Part of a small language model's weights.
Training: a variant of Muon for these matrices, 146M tokens, 4459 steps.
Each number is 128 + 24 x the weight over its row's rms, rounded and kept within 0 to 255. Layers, rows and columns count from 0. Numbers have three digits each. The size before them is the row's rms in percent of the matrix's.

# v: layer 6 attention value, 96x96, rms 0.0827, rows 0-36, columns 0-95
# o: layer 6 attention output (transposed), 96x96, rms 0.0587, rows 0-36, columns 0-95
# q: layer 6 attention query, 96x96, rms 0.128, rows 32-63, columns 0-95
# k: layer 6 attention key, 96x96, rms 0.129, rows 32-63, columns 0-95
v0 104:142067092159124106140114097131145109113093157142167131117162091130130126107134178139138107126098136150136125129107124080123133117104141149155175128094121149156123170143080117117118101130083144128072152132115134105129129146113117125136102155185119149123138124140144130094117145141194150115
o0 096:133171145128106141129128127125111128141145105079129134155128131137178126113116145063081132153167137109165117137142140139136113125149157083095087159155121124096133078115147119157140132153134113140115126133144154139174096078138136128118150101093110081151127177132108112165121119121081115129
v1 109:140110160151140138130136099149080142135152129127097083153098124163115055141094180122159140131121162126146102161128134110141135090096142087133125108140102123158120162114134154079149127144123173151161095139126163091129127157132095118147100101104149119136094116132163136108128110105124134121
o1 097:093161112099140099178125157108160128103112159151158146107122117090135183097130099159112131156126117125130140118116109127121141179114113148149138152157148134080151135118129105169092118144128104127078126118139100160083128095135162135101131135144089132168129121094104140135091119171114149117
v2 098:131125122151173094176158160116150079144098108111124140109121120107143143163135128130087096102157081133157092138125121117129118154169149163113115129121119121152109126112082109160109094158114178096129135131109126142142151146153115145151125172124133114142059142152136160130139096116150102103
o2 107:116155158140075136131107075155162150116153154131146116146116116164091102124111137113155121124139143114112177105150116115140121141113136093115162146091149147117133113174154134149091139133082111167129084141108137095123124101114156138096136097132136112165166118073150107112106130164133155155
v3 109:087104087165140098074158106110119093099116127098114131113161125130113098150164152104144139140131161121090143144151132129145099122154131095163141136165143181118149106131149099110084162118119093152102126124105093134141153132119152120100167132120148094096108126168131125139134082158137152123
o3 093:175172130117115128194080150118159177114108155145141131161080131119115134134093118148127126105135108128121134086115130126111159117121134148092150117113125077177118143103087166163163118104136153087121111167159170097126111137140131136142122097128114147125140096113108131120110148109102120134
v4 106:170147139118160131145095077120128160112138137121119167157146157103088139114162125092143067147159129160181146156132175122128155161127110173175125128148122094111129098150128123135146111089140133121123127134151107098124160088103125131111112112156114121117111094120147084112131119096130109103
o4 104:144113165131092120129134164110148087141146111166143121113126093162173115141112128111130152115106181133078154126130081116138075157160135128078110110125130127148098109106126096119121134133130109132169122134136123174129079148171124110107129141148155082128149125149126181114097121110120147148
v5 098:142105131098155180138158082153143106109139101142141155151101133141102113126141132175094089125110116147117128148053112094156112133128094143131119131176119138145108099094129165127131140166134105121083161099122125128160128109138164166134148154121122147162097123109141095113127135161157145108
o5 092:089173105166116145106140135098135130130115167111108071134145116132121184128133091125144138105167135121132130115183157154097159129155154124127144118066147107158148127128130091136108127125170155146142073146142164109110128128090099107145103135129126148109152137132105113116116118070122136141
v6 110:113169139136135154114106141155128121087168125142145129148144124085127137183046144110101150143110075156134111126135164108146118139158091149131153132126138134118126135115126127128127139167113122110076115085124125109163110108113119139110145129140122141074143128121162169132071137113134116171
o6 096:138111104104127104132175133120125096149110120104075148138133161151143136085175088121113081147120180102107115156133080133105122117089181123130106127119141101132117129158123155101157114107139141132139169174130104151125121153163123104143121113153145132183126124135112103141150141124075131131
v7 116:159080111134074097108122123118135137130100107114150127099157140118114121115181101173110159150132104130135116132117119122103118135108127124115125129102124147136150177095146103144134103174177143115165146152113126119167124093148116165123128067109149094143142124133165123175109126116166100166
o7 093:110138170103186164134140159118147120114139153149127142115124122128126137119097134104139084119103155169099125125140151139168163135099124111111131140148103121104163089164100123115134132101085108128115116146170113154084144165112086092152137143139095162083107149114100178114143121127130137092
v8 107:136105094107178135112103148116114141120167140164123119134117154112152181130102089114100103129085103132115095112174136140081138094172115093152165110122133115107080132163104113115165131170133155078139122163119140102128164110122134119141138145123112158162106117124131159129156154122129113121
o8 098:101175149153096144160155117111133113137102101105145123127141145113129102094131140130153134131155144126133131147078138098135147137103147161137078118101126128163153097130148122134102144091130090157091120117146149133123092168172100162099124156137169092105147149095121121160070097151158133136
v9 114:141131134100153127143126139164107077126150168144131132117170110107142159133118110112169090171099110128099141115158133129123115090095137137141169154108137116153112097125098191165099115098131147158142131106104127131148083103142116150098136150123140104144103090156110131157184116096133118107
o9 097:107162119120112145137144140093157183124098105078109100095096131144138114152134130153102145092140124144187130154101123115139142178142101125127098083136128146042120152132129111126134134188103111149158113128131126096121114128132141121111149118151128139135144126100143162157083134134152139127
v10 109:138147116132124134130095100125121111064144099142130123148112122173154169090160132135112103104156093135131143146106142111160140118148107107164099145147173177148113160131117119159130086099108162174135117106143127117143118142112108144130167079169135110113110150111089106136075141114108133121
o10 093:112084150123128101134161138141109131182121130108124141146162137095133132131114155102129160157084153130142123108148098147108097126094196123098149113134110062106136122146126095120171172163141083107112093131100098144154121124162114109115117137141110135159133098124183130140141119137131135143
v11 110:114140147154118147151156092145092116086109137140180144099118150097165104129128095155122107092144091164112127173160123115086142117123163122137156124155141116156136113124111129078138125166115139190133092095131115123112096148144130104154111139096142113126180138131117115097115116147171143114
o11 105:128094138140111164111129160139159140122147104110110107137122086120111159122114160104171151145148153081119165092088145141141118148130157126118127135070119108117145159148159109179101136110124129091085125147119115132156152118135104128124182155147118160126107114136172148132120106144088075111
v12 104:171104128108113174129118109141143145118130097124131081124139112109121144079146156120119136138173107142114124089156149085109140112124164150120133128162129143140185116132120148098152100126098091108154133112113129149140153123104115122153163132108112177102159098077114136086114109135121106191
o12 114:122129132143131087087145131136137139146116155117126170157149151157118117157134101152117108118118150103119150153114140160148107128150149110128117126079099115138064117151136151136123118129098182143113131127084124113100111116149177127091076090153149082155092131185136122134117116168113107143
v13 118:173126134091121181121136107132111137169145142131117122108143131095111127090125144126138117101157100102092084142118115160148144125174118115123096140099142105136110160190071113109130166106144136131133128115110129140096106174133142159122095129150141118109159147097091123157172157138164133150
o13 107:120110132172154113110134165134152152079119144132161116153129119149108151161177148136153120160129130138157161145146159123130096123074121139142141113140105112143125115084159151131127122098082152126131162118106116125104173100118126092138173103084077133125118089125119158077120120111113113104
v14 104:123135074147151135126156139106128184175154117151161157137124143158135172098109114154102137088158121109120185113166108094161115074127135112185136143128116118125098122101138134158149146121135102117155157135104088104136142174107086128136095134100127101122158126121117141119126123142121132119
o14 102:128108168114115149122117145111105071144131146129117074112120131106131086123120146077166113164103128147163118135111143155127152154136160133111096129131157166121156101129109088139147097109115166151073131113136168130109122120158182110116142097118140095148107124117149113153161099140163146149
v15 101:138132144099126109149137122161086130130164105129167116157135187166127159128097104131102113119171147117149143102120148111132142146114113132098112113140121146109145103113180107144135164142157126078128129105111166125085113120092108094103116140084090128113113127175163118105149179145141158119
o15 106:123129132179122167134126165094163156115098157142103156121145069122152090084141144102120156151126112140136104139128118137101123117154145103125143137120167106128122138117125149137163089158159100119089116116152099121150116148179158128133153154130182133106138102101103111136107088100110084125
v16 117:134169139095115132105151170062153115132112105184143148109125141145155113127144144113156153150165141139135085143104119114145111147118135117097157112112129144110076052153128135141094073108138137115139121096120128139149118158089109102113134121126169120135118142107153156105120111130166119143
o16 099:113082135174134104123095103169131142146189127100110118125144117114113122147120128150119097153066131104106147157147128147123125125162131162130112134156140083164139143124129071154127169145097098126146105183148123099082107107152106136123123098117118112134164148126118118118129110141108173140
v17 094:184179134123137151136169157118142143150127112142128102123135186162066140130159127151130106149109159138130125109144154116105128136098109124080115089168156157160128124113113091124143099156138102148129083101102106107132134151108094158076125117159116121120116132137143132101103143155134107110
o17 092:088055147145107095101084119136124146146139115128128172116125087109180119136092134119132158132158087125126160141118125124147135158155172120174138128110094080121139095149133154139148118125094158090132130148113107141137095131152164137139139139106156092134117123113127126120134101138111120187
v18 102:113157118092148168161111133155124116150117096127103103121088089174126173123148146102139140082138130116169141120118126103143110135119147122138160163137117144162183123164148122140150139155144126129130164102120111085074096127163106132127128106139128137137118077124117124110087094133095080137
o18 098:134107152157119096116171095095128143104128154120148129159205151110132087131117141151137102133099113125094114129131133154133131127129111137074093092099162133075106151095151111120142114128101125162148113150114141159177160115097137128137126153119093128132114174125135096148155128127108166102
v19 107:090145155125084098122119159077098145119147154096163131130112130165094135120092138091184113155114144143107160120101130139114128139159107127159197141121154127109113140153147115131146102105127126157150168101127109142124106107123112103138091150125100128129106150157108106176074129112135139131
o19 100:177138102109159149121138074176128169148123129149101142144150124085171176099153092132111166142112128114155091128171122131149116110115113136123103113089137147111101120111113142120093144138110114135123108141124124105109147130141156126109162102164129097158107135101187130096171113093116127123
v20 108:068143151124127135172136097167153100142131128141142157126146161073140114112152137102110155135145148115158171153155105114129105135164134122088134129104131168128107138127166107104121112149101126099108149156111146070134112110131123114110123091141117202121141135140105127126128099087117090112
o20 095:141145142120109139103149154114102146115114124123116114175117072167138165128135099118121133106069113140116100089118077099141129139079141135129112132144145110101128127131128119160123160138166155157106064110175129166152152147138134107154127149134155075127107111125158115144100130167145148144
v21 108:115122091157145142087130113073171186143160124133098098122105140151131129124132156112149109107106135140122151107098164126134113106117111166101161096116142156122134115164136144110119174078172152156133125127108142126105091113180169117100093156121102126154144128094145151140130146126120106143
o21 089:152150170072109122167127120196107123112097151130150138135174100117106114147104080182140163131142094128136117104139099109118144166117141106167106156135123117153146125127148089114138079152125106085136104136129111129146141169080129126148137121149153145104091130135106119139137111111123116111
v22 103:167144124140158107116121129150115129104082152145167148130113147121102128124135119121143103147095114131130130104132075151164161158144086140146088089131080162151113124172129149110117136143165132101132094116099102118111112111181121070169161128101116139164131140131119126168140103101110114148
o22 090:100092151116118141143153122121155155139167112121114105085154125156166120146137139167104129058143143100130117152104167146112062116127154111116155135097169105115156121120129104124164116116100125127140119137147167142155124112087128161115124119174130119097147114098135143068145125159147126114
v23 098:140137107126116152117134142131173140112184099136136126101144138083100096125116120163131155090098178105170135119136093160132143122148210165085134146143106140125094164133096168135143106154112099128122123091165113126110106115137095127128107112132146127131166158127109120145125129131142166127
o23 096:115120159110153097137118140154060156151101161138117134120084124150163150110120155099089121169106107122127143124102157130126131112112082099173116113135165145113135109155131111153097135112128126146079145183107111133137148163121172126178159096107128125123146101125162108122137119146115115095
v24 108:140140110124090101134116121112136118162156127107128140161145144143115079128077114106170089140114126118167107110133109164151134110134094199142126149123124061069106148122150146107146121124129133166124101138124145092138135164151135115178152109150106106142128129097104136099165136144129125130
o24 100:119121125134139141113110159135134144108106122154112170081089161109125145113145133145091140150116122160127137120117131120127112125058129062139128116135101149187154120135095134126134131125134125074118144131168082195139120133085098130106140131113155167114156119185125136157122134111129131125
v25 123:128122118104115125136080137147119149129098142141130170092130142111145141158129159087107136129162183150118108110166109153127129128123104107147089072106177065137120139148125112182118111134137155158131141099128175091109137103114112172105129117088115130131112098093123149142149125156128125110
o25 105:159157120137107156136163160108125110134148128115106109141128145115136119071120116146139161149083102096130121148092160114123147083130140143140137167122086175068153098108124148104119142134135127082086113155136086166118122149147132089130155149156161132116138158157135080137120116098125133134
v26 107:149160105107154157107146097124147106108113115162193066100138110139140113152071170152111120159145120143084095119101120111131130141128176142129135149121138127136131106121145145120175148145155113115132140116091115098108113149084150175124131108125123117150110110150102141132086111128142179122
o26 075:099102154159113099091132149144125141154129107109106185107145162105127148098150090099161104148114117146163163128141111137092125176117096110144128127150124121133107148127100141120094132137113126138160124129177108143115125073163103089118148154140134142084154161088140141105143137145151077127
v27 111:160135167127080090092140109127126127115114152128155101116107124106103135096116120094088108094125141125128115181128085147122187085130150116120144175142155119113099125104174115170160126098143093146159123120110141145150138144100119140110139105111099138163160124096131128151153105112139172133
o27 104:096123065102151158148105161116115141129165108148118137160123137098164098109068121138150147169169115163124142082127117128122100147082137115148114090115136161122152151132108132117081138146126136128079141130177121106129124139172130142154134133131132121160119133135108144134093151122137109074
v28 107:146114166134122142079115121127177121093115161118163096111140176158134154150123134102142193109099106122108146120119085148163168137129117099121141091150072152121159103131129159115149091121126107107103144137134145113135143156099105146140115156125147112172118106134115152118135140108102083115
o28 107:120124138123120104178162165116120124134158158147109158145128042116126077116122146159134081102129117141154139127150120123129089105123124154109106132132170124162106099118159070149152102138140152139158118118127103123110119128133174117108106126133148122093118101127141112150116123168122145185
v29 108:166156114134146156096148170164071123114128125160140132124118127129108114123144101106126148117158138107113149126116159115110118169109120142086149149147155150092137144120141106147157139110123154075151152136098088107184128129162131109106091100128159142152102159099105110097143178159127146107
o29 095:108108131129097114156116092087131120156154114136128114127141165128109145089132133166118123146113092168150117153151057119159117134119127130153130107138110154140125113149129150122105101125138082175137105140180147132094139135117135111147176136144089106108099070142164167176118118115115121142
v30 117:107108121107090143121128150135156154144164133141105078125161176163155095141140119119118140149107079129151107122154123114126138144110124134121109124158106092134109110106104160144105140166144122128111170180103118095141148122143125117118094113148111183108086143169111103105157149100124186146
o30 091:130106153144156089166149129158097120093098112124147183112084130087094164131063140151132121109147157121115156128106122149102127105105161123133163115112153116105155146129152125132148108102143120141114077117132119139126117145136151169129168130145141082129167104084149164146120126124145093128
v31 111:126074116126109148136118146136160094143078090130147089126179149117082101083097111135142149138151156111124122110132150130161144102123080117133110092136142096128081101146141140171153140152128160123163153122149117143119095125109157112190133164151113143106101136132132103116107143133104139133
o31 102:138178166140139151165139130109110191138157176137125171107126125119128153153155156151119110133104103134135122134070130126145087131107147133146138139121107161086145169089124111136101109119118098129106094103106154110107176116100125103083126122115090102125140109126092158139164100136128135142
q32 092:125104091147166122141144091144126111142130114125117078115095128180125083163139111142182136134172106091137098161129107131141133113151092145135121120117145159117114140077140138131130127078121114126149158125147157069099118142149131137127128126094141130144139116099182089125120127093168157118
k32 089:142144082113159143140099106099113126134099138123119103154130137169142131157123124132170159143157122107138098154180110140118134135120092141121152136085091139133093155118174117146071098135125150143130142166153128106090123090121117122139131126139117063108154116148152110126155098088173139103
q33 096:097130138122137126107120119148108138124084122083160103149153123144139125091101106105137119134079140110149122132123123100135139135154192165127099125131139081163143147150147133129146142135135183126085144107096133125121204151139151118111146129101156169167124130113121077082126135107109117118
k33 095:163100143084123135119133154135105121103124159105153117114138128140171134147096125107126185115148095093116099125126189127118152093168179126113102143108142082153114127133110155109154138120118144106144145098102115129109140155145104145090127136111126193156137145159097125099115148091127096109
q34 105:107144099102076125104141122145097114124131185098162107135159123161090119136093151116137131130106146106124183100143116134107166099126122132139086131124140114123114100154139141192104160128118183149119144122147138109160117116113156146116121090160165135155115176130110079120135126149132108112
k34 097:138160155159108133137142089135099080153139151089163100140140135151130136136129152111123148112123122100130133099179185135131173089099105138110107168125126133113141064146116126157137151112110123107155124107113134140117161140147111190096125113106099120118097163079119125134117136121096106153
q35 085:131102130105096103128146139175126125082134159113123061085096101117122110104124173122116145100129128108096143121156151126143131161093159102161135141132159112097170096125131157120181127096175135130130096130133100145131160128117084163160148136131129152126136158121117158114151166127152115133
k35 083:116132145181115137153137146102150102148148106136121146121117133112097127143117138154137134099142124127126097060130165122101147146097103114156131158114127110133157171093141149140171114064151116150119153145103147185141167125113095147115129157153110140125064130163107107121123106097157125134
q36 103:082113133156106123100132143103112174132143135150142122088155165144122128180129109169087115066137172160100129149096175128163111109138123117131118119094118086153161150158127153116135115103151163117128131123121127086123145151098113118121166107125162118157162116131110103107143113109109099133
k36 093:119104159107129127113147080104101098140115112107136139125144129144138103162145147157127116128160176097135100124115174102131122135135150081098113165161098119116103114127151160126143147089124129120129096096162157115128101126138095122130141118119128138167109126174162108124148137213129086157
q37 084:141095116136146130112136115156107115134140119094128124116107159164132178177128121101094137129108148127166103146116125108154139103107166109143109100137137128121146109147118135150113153129084099128074165140132093111178081134137109155197098125128157107134185137155137147109158109131105120154
k37 089:150127086142143125116131103105136131118077157120129168127101123147140158131148140103097147124113115113143104147133158097118110110074140099147110140146152114102137101118118113131122171130099075180104115141136112139150099106167102164193109124147102114150172186154145151118133130130128101144
q38 083:141091155134089172136178070125143137137116114180155115153111147173133097119122119124147132167141070119100114106086153152134102141162146123132149164131140172121107152101166119117109164152108096144145131134113143130131143094121112107151119130118101134122106099084146128099135096151141135107
k38 093:117099171139106115145132143160124149112121136149150110157159153120091164134121143122156130086149131084118151117105092162089118150117121139161157149145145119110075106127142079147101126153158113150126121156114123159081147091106137114140106136102150080169156113108150174138137098121104151116
q39 085:157111151139153155115092116131135145153088098137153140077141176085164132125116124142128136087069141122130111079144111155153078094120099112146179114101118135108130166107141089112135146139126154137148145114144112149162129163134111086115166103108132127140147130145107120137132142159165144147
k39 086:115076119114119141115110143135109140104133113142133167115106098120137128164124134138106117129112156149100161123120155136125115129112115116123179163129166157102090168154132108139129138162110116110083158149076125149095117133142152105085193121141124128148113054178140128142111128154145153125
q40 081:124140127096107106107095096167143125128139126138167106126133146130097098137101143110112129133152146098167139151113112172141084167145135108155125161116116166149094146149155128138152117160115146155175131138079141112168086104121137135133126160124114087102120154138124082072162161109123142107
k40 091:135148128094114115128126109175139139142113160123156137138148146149131106140116135144118137105128121124143108118082157162106107111140112113158155086089092160157121138128150116116156129149142146105133131146089154113127123084113151164111155151111099110085136127096099144044142107150100127194
q41 078:095103136133143128150148108164089120110158136168134069106143103139094151074142090094122118134120146162132108037139109102144165127124128132111111147131156132133124150128106112160156141118149122142125094147143137123161124124116156143133092165156171133095097131121107118160134140134123117091
k41 083:125099130133088147156141109169130129135147108127116071083131186150132145074125133127134116115139150151119110113104181137089135103149112137160151140155143119154112125137130113128122103129178114106117147089175123161136140125123139176161106159120139115083128133099123093109118169084113105129
q42 090:175159154118148134105094091067167113140127105137072136122165135123148155112123133191178134115119096136140094154134093133104158138182119101140109123123116150120116160124128154120162122150135111118122121128107144138095129121091100094139159154138131153150111110141133134146140089112082140111
k42 096:163106138112105115083108135113147120120125137157100131133129126111144165107128097179147111129153130150129153197116130137153166116169108154136096103138141137159116153133133152098154126143123109141129102119068091124140126166085123104102146093155137109144155132153161100128160111098073121102
q43 099:090155135159178167102115108139120133170082120138162145121138105125103159148145113101122146166125098179118141128131129150125106161082113117149139114089107104131160173105160139148114137146124096148131097124185113155133121143114079094108093148125081136145111125142158118145149133127138107122
k43 105:082095131136101169102154151166121171152134156160120069129089093153113162156135125092105141128165103130114149105110118120114092122147154135106120117119148135117126161132123129126134089130104122106116120104132119185145142134128142120159151158187155137121152081088145111111149125139173130135
q44 081:134125136174130129094127169135131110122109149116142114105143121130107144110190119130096095152114140109149085163146150137106139133112120133118119122142169142106087143111123171134126117096102128170118145109095132105117147131126124068167172160094119150098103062179134149150150110122120113113
k44 078:128111166164135128116139158130155137126109143098131102140099144110146150129167122181147120127131132136103074173150078112121135110110114139104133096087198135116098121132144130112144129115140096180129164131134105119127150123151096081158151125085145140133085119143104090113142162113149139144
q45 085:087094112153139109141118110114120117123124148160073147107140092164107150175138137164160167144129157118118174146092127155124141127107139129138115114145125138071158099133142120122150119106097120111134113152063143148122179125117113134163104149152141099146150121144094116107123164128130089087
k45 089:121120126117129085133150133159116132093140125120106147139136164173138144155174197134149125153123111124143116119072128164127129126125086101141089121181094145096130134130093164117122146100108134086129104137112145122122180120078103120130138129128133098082144165136109119152130171130158117125
q46 083:118106145168138135138122128140151126105108149137068127123124115107090106147126169143138124136173110093071139105115096114138113099101143187090084123112156136136163121165141134157102128105111179106107156070113127104147176144117123127121112147097143152160132132161135118130109136145110116139
k46 078:148152122115130130087173134104133142111113102119120113137113123142082159149170131127126142140114102115128131123149158145104123131100094116102099143106154119129166151184108142128098156126139168110155107080158105088125173142111099079118144151130122162147137128171119108148123165098077129167
q47 079:105137138118092154112191129153119129145118152140088150134097108124131155146117118128099113171138116135161080131092044128126145156127096112112126133182113153117097116117088138094147148126103123157146129107135074149143116147133103130123133166139124134131098123146156126173119146172137129143
k47 083:103126109109124116165143105152130160164126159132089125132134127097110167087124120092134136092110166144180124103140086135133137134142077115136082073159147127147118137173127101119163154131082150128147128157145121133154154157143138116143170150098139106129135121128125110162085119110093108146
q48 087:140112137170140129169112137134090139125117101135156117130147136140077120094136080140132141087126144187098094114086093144128146145139132140095111105115157098160130143114144164127100122152130077162166125124174156108144124146155109147108122105121157158111160134133104140096147163115159162141
k48 079:124128150120134138157134128125135134122154095110051123151103126152118157086108090137125122131154111121064114126138127120117125166133185109144155133173126142112106161145135146137101090093123119120113162096126146126100125102184138153132124124093081164133128087119164127157162138105141126148
q49 090:101161123146121127122126125123124087109148095115079126147114134116128085112153135142094056149134152111108157150106135107127113134100111133119098130134100133127081133173121159086106124147143122119154147146094152150134164150130137095138129102121195103186140175147154161152134127127136115128
k49 086:155162138131113151073130143111140085133102087156076122108118182120118084132129108110119119140099143108134111148145143143176111112090108135180101095128121121162111143144130166111171162139138145133175144120106118111119130133102119097148128100147152118141121130147105155157092157148149085145
q50 090:128125160142114134135103168105152125112181116118096122130100149107153105110118131130087134143168146084113137129123127160172172113152149134145151132155126115148137099151134117144095142129121122126062161156102090146100157094154109165097115133104184122130089082140118128151104102120146144111
k50 092:153158116121126121126130146078170118116117130166119128125082151138133057089145142141099144155115122116118143128119118161131165151133139100128139124150177146119093123103145156129113151151164112127116128119158116112126182115129109137098093136087153144167150128125072138143069090139100127115
q51 088:122044119123179091115132164148119130133105113120113133153104126111129136135091146085126118146157133109133123177131158118111121120129105124147139090152136095127144172108142116130149118099108116115084178148103130125142122122112154168146161074146163163115156156127091111108140143100113150117
k51 090:091068116080164089117131155121132123155101142145127151093118106147162110151129155128139104153152097125135114143187150100121140122125134087093135170161138134126157087110124145108112115144132113110148130149120127111145108106095132154175127117142108140141133152147093204159148107121112116128
q52 084:145149092093176162146156145096123147101106132126122136145108165087089079136098105144094140144139142153120116125133161109145175155145094104148121108131109180088140135121141118130129112136093113117137095130101112119123122135109118081149130111127107129148164070176106131139160138128166148153
k52 085:126167143136088108166133155139111146117126136142095129133096124074097101078148138193113175134112092110117148140132123100156139140078134122144107135112092129105134141138133112119129099128078115130122087150116123114135146152109181151161161126146142111116148127180139103123174125144154145116
q53 089:122165119139124111123083134135123145109077095145130132066117105103123147187124137122149083144134103142132127137115109086123144138128125162126105115153106136139098136118134140128146158116142101133161140099189122149117123141146133092103184122171104148092137099148183142133115131139143182118
k53 087:127143104109182129098146106133156151112149124085113147077109132089089188149134140127116102086107116132137122136184109121127156091124123155152125135171159131134156146112147147142105117140092159098146160141149067145136099132157144091128132115143161132137101112111141109128138100133157116152
q54 093:158138129156092129106097151154126109132132163128104151134111116149149123128111104111129135132140168139047132099144194086177142119104139126127124143143067111181101151132156130147153127148110158102128112136129112097154153135118112116109114115113121165126155136155108081094132132133090120123
k54 088:122117162144125188094126141129119128132102143066118131133191135117101099128142115137101113120118147112106160129155156135086137150131117098136155153116105103165095144132107138112110168123093111095171135104129106164152125110143116149164095126109120195102133149158157103112116120132109158115
q55 085:113118165119128117119158108122122131159122095127078136149125142132117105131107129130138175140184162119146123137118117138092153135068097135139122156161115150086112109125099159105124134075149145152080156125114117138146114115183103102101170144093128120123120129115182132135162120105146132086
k55 086:132113109157150114128166125135127132143114083187125096155091136127132104138110124134163133132152139130092097116155125123085139145083073121137106120155156143129105135118108154112153147177120146155120122155130152104119122159146093083129151142088168112106185130142132118135122102129134144063
q56 093:120105118154121151108157174183103101120108101130106115120157144122119108137131149116106119152146137119071126145141122146078124098140101134123117104129143113081110150142107156151154116126198095095122139105121160134089141169126144127109151187138173147149158111133095138113112103111143147138
k56 083:147177154162149148130106091113136110157107108098156113126138143170108145085135126160143114152128134085139110134140124101119109105142118114137140132128157144109100169138100124130111126085144145130154106095124112117204114108137083109142173121124151135143131118156128179155118121065129091110
q57 084:112112144124095113117115120139084102086131156159136169136093108135133139071111127113143093152083129166159153125128133197178158145145113158109124137145124131128148103171089094152157169152113117105112144118109112114115149125132121135112135137084130148173162115117157136112147124122154125106
k57 090:123123126136116161131106094157166116102101128139149121103127150113132111067127145082154122086105083095155134110113102154126131099164103138104146140120135122134147109141092144115167146128087121155111158079159130131149149111107120157111124148099118148143169139177175140119152145140167157102
q58 087:166112118106102112107114141092164112185125121094142139110135120069169141103133130088158108136139137127138145117123125110130109104156125196130092126117156131131127130106115118097082133133116110119181132141141129103171141151123092120119152184152112143158139152155106146088146116160131112095
k58 085:128117145112135113104163111138131100134136122083121125125140114070160157119129100087144158117123126117117124152112133093111133151148120162113161136086168131155154127084128111120106108140135106124126153145080094136149101122141094118141145158100142103149117201163134161168080142162102151134
q59 088:147142145131156125115133136081107104139122158142102120145133161085152131142101116144136145155092157140155186123139124152099137123106142141141086134098145168149110129082144118120117127102138131131120164152113109136061076158163131154127084123153106083121066118134147135133141146141154140110
k59 089:109153120135077109120144191151105085137118157121113110167117102117183104114112170122133120159078133136162165135100082129102135134132161168078096159158147158171119117123117105127116136125158139113096147148155139107133107127142154129124121115152124081112142134117158140122102115146112127116
q60 091:130103171125143181141139134136158149127136171126137132103159131103111184144108140101149136090158133103101091132169164121105153103173145145101146106116127126130140154130139099158118124102084087115108131131134161100138115131191124154094089131108121110146129121144138115102095113101121103086
k60 086:101099164124134177096162095115154104088119135108167133141127076155156153143105144121159120159181138124128117163124127089132158132105143137100136111104077181106093121148131090140105127140130098109125126152122124097140161149168149139130086123147124136125151123136109154142131144128088153093
q61 086:133176124162085115123102132149133133097140152134133108145130112136121145123092085118175088095143155088112157097155110119113161174136141150097159126129093169140111152129143152141081096139149131104106172108150151142112141113125144181116137139121150123104108138111118141102106101182109100136
k61 097:115136120143102107103118147128141113110193132146150111119130123116103133155106105104160121133113153129129166146177154178097188141142142101153122109113123155120117145147098134135093165068132140138169141158131081109095145127172109153128115109135113154149120163120139121111112112099090101159
q62 082:099127117158187107125148129162161118119075121161155082125122133137141128144132146077107126116108123170163132121115124129121152131170119116123108144131125103115120134084094162159121090133081122106121167122107121160127078109126106080124083122155136145163146135106083147144106147143119152135
k62 080:115139136117094111184117103131138129161111119126121121108125120122139185128157133130126124127082119157087142153130096125144126100146077124124116160141101071131092149170119157143167081146121080107143148142144156126141091128144108128145110115180123126142159135093120162138119175109096136152
q63 094:094137164158113141136119126109112166120129177143138122150138150121158094048113143140118098125122113104157152112097134148112100115157144142127122073149165150142125082164158146121148111116129113125106123144101138094143143133143149124091145128078201087132141098127130115119108124122146129138
k63 092:162138134152073103146152138096115127102088139112156139113152123171204079104106125130135099106099107115151149118100139144140154098111149131131136063119131148116151110129118126135153146121189149097141124139122123096119152106119137139101141152079168120146129099140107116158128121124133097138
v32 098:109122139117131104136137157137091122117168100139139145158091082147143132135167136096092152137135129132155112112140135109123178102159183082090119149116128129112129165136132110127121113128097045122124107123159163139125123110110130142109138096149143135154119198116136120125110155150097144159
o32 094:131150156111115128139106114121160124113118132117131113076156127126128131118117149141184142094145136130155164121131117128114104156108067165159129147156109139143133116085112126136135149113154179109149109099145137090126122134126105112093129166127105126071088074123136170168129104135165174110
v33 100:119129109070105125150104139139130093099097148136116155141132126125165129130163159114142122158158153084113114117112130167130109108165121118139159105133140142164106156124143121163107134158067131147124106088114145165160114124148103099142139123189112176093132128113129110162105108132098160099
o33 099:159106126152140180114136163125143177096148124125132134093125103087131135120092136115133117133100099193174176123103126117134119161116109141127107139120141118115142123126136124128107093137136121099100146150139113116076144135079147122124177120118152093122096090163108175131107153160156105117
v34 096:138120091123128091128102136101146130140104142159171126129109137094154094111129126118202102153098072149123192134130093092133139129136125120138100086118129147159099129141158144146115139089154108124132146127139171160108159121178102133124094129155124080133108130128127153107156132116132131100
o34 100:139108137128155122144166164103113129122157150104088182128168136132109141126128131167099110104107155105106108143111146177126112084151152140106150125120119111099110131132102145076164112157111144134132133108153063088143149135126128115112141140094153154147143078153109103128105151115127120182
v35 101:130153139166109105135142121134190127115162116107124118093121123095153116159123146082069112128140162102145132117141088127112131104110152181134138108115101173104160091114140109130125109175116113097115128186127125100126164123125117118117101137129126152141109125174163156139168097138118116099
o35 095:079090109105167133095134082140104158150123146127132159140173129107116155120143089160178139170147115131131162126136161105118154139107119096128121122098114095149083138128148164103142137113122144166123139109104142139149100172125138132130164096136113085154088152100095138109136119097140117098
v36 098:089103110131141137120126124113136108149110126133134087132153117133097102141136144151113090143134151142145109148179138133139112118104132064125137160111132159143066084096130145180125178125103133120119136150122101133147173115130121132152134137135140092117113091086093167102164096163162131158
o36 105:167162124132114137130130103132116171108086105127155150117117112115150170121135118128135168122107086117111124076114162091113149110171124165135126115146116110159174166161093160107125118142137110118105119096114120126118124155114117123120151142106113191139111142137176129132119150125086129059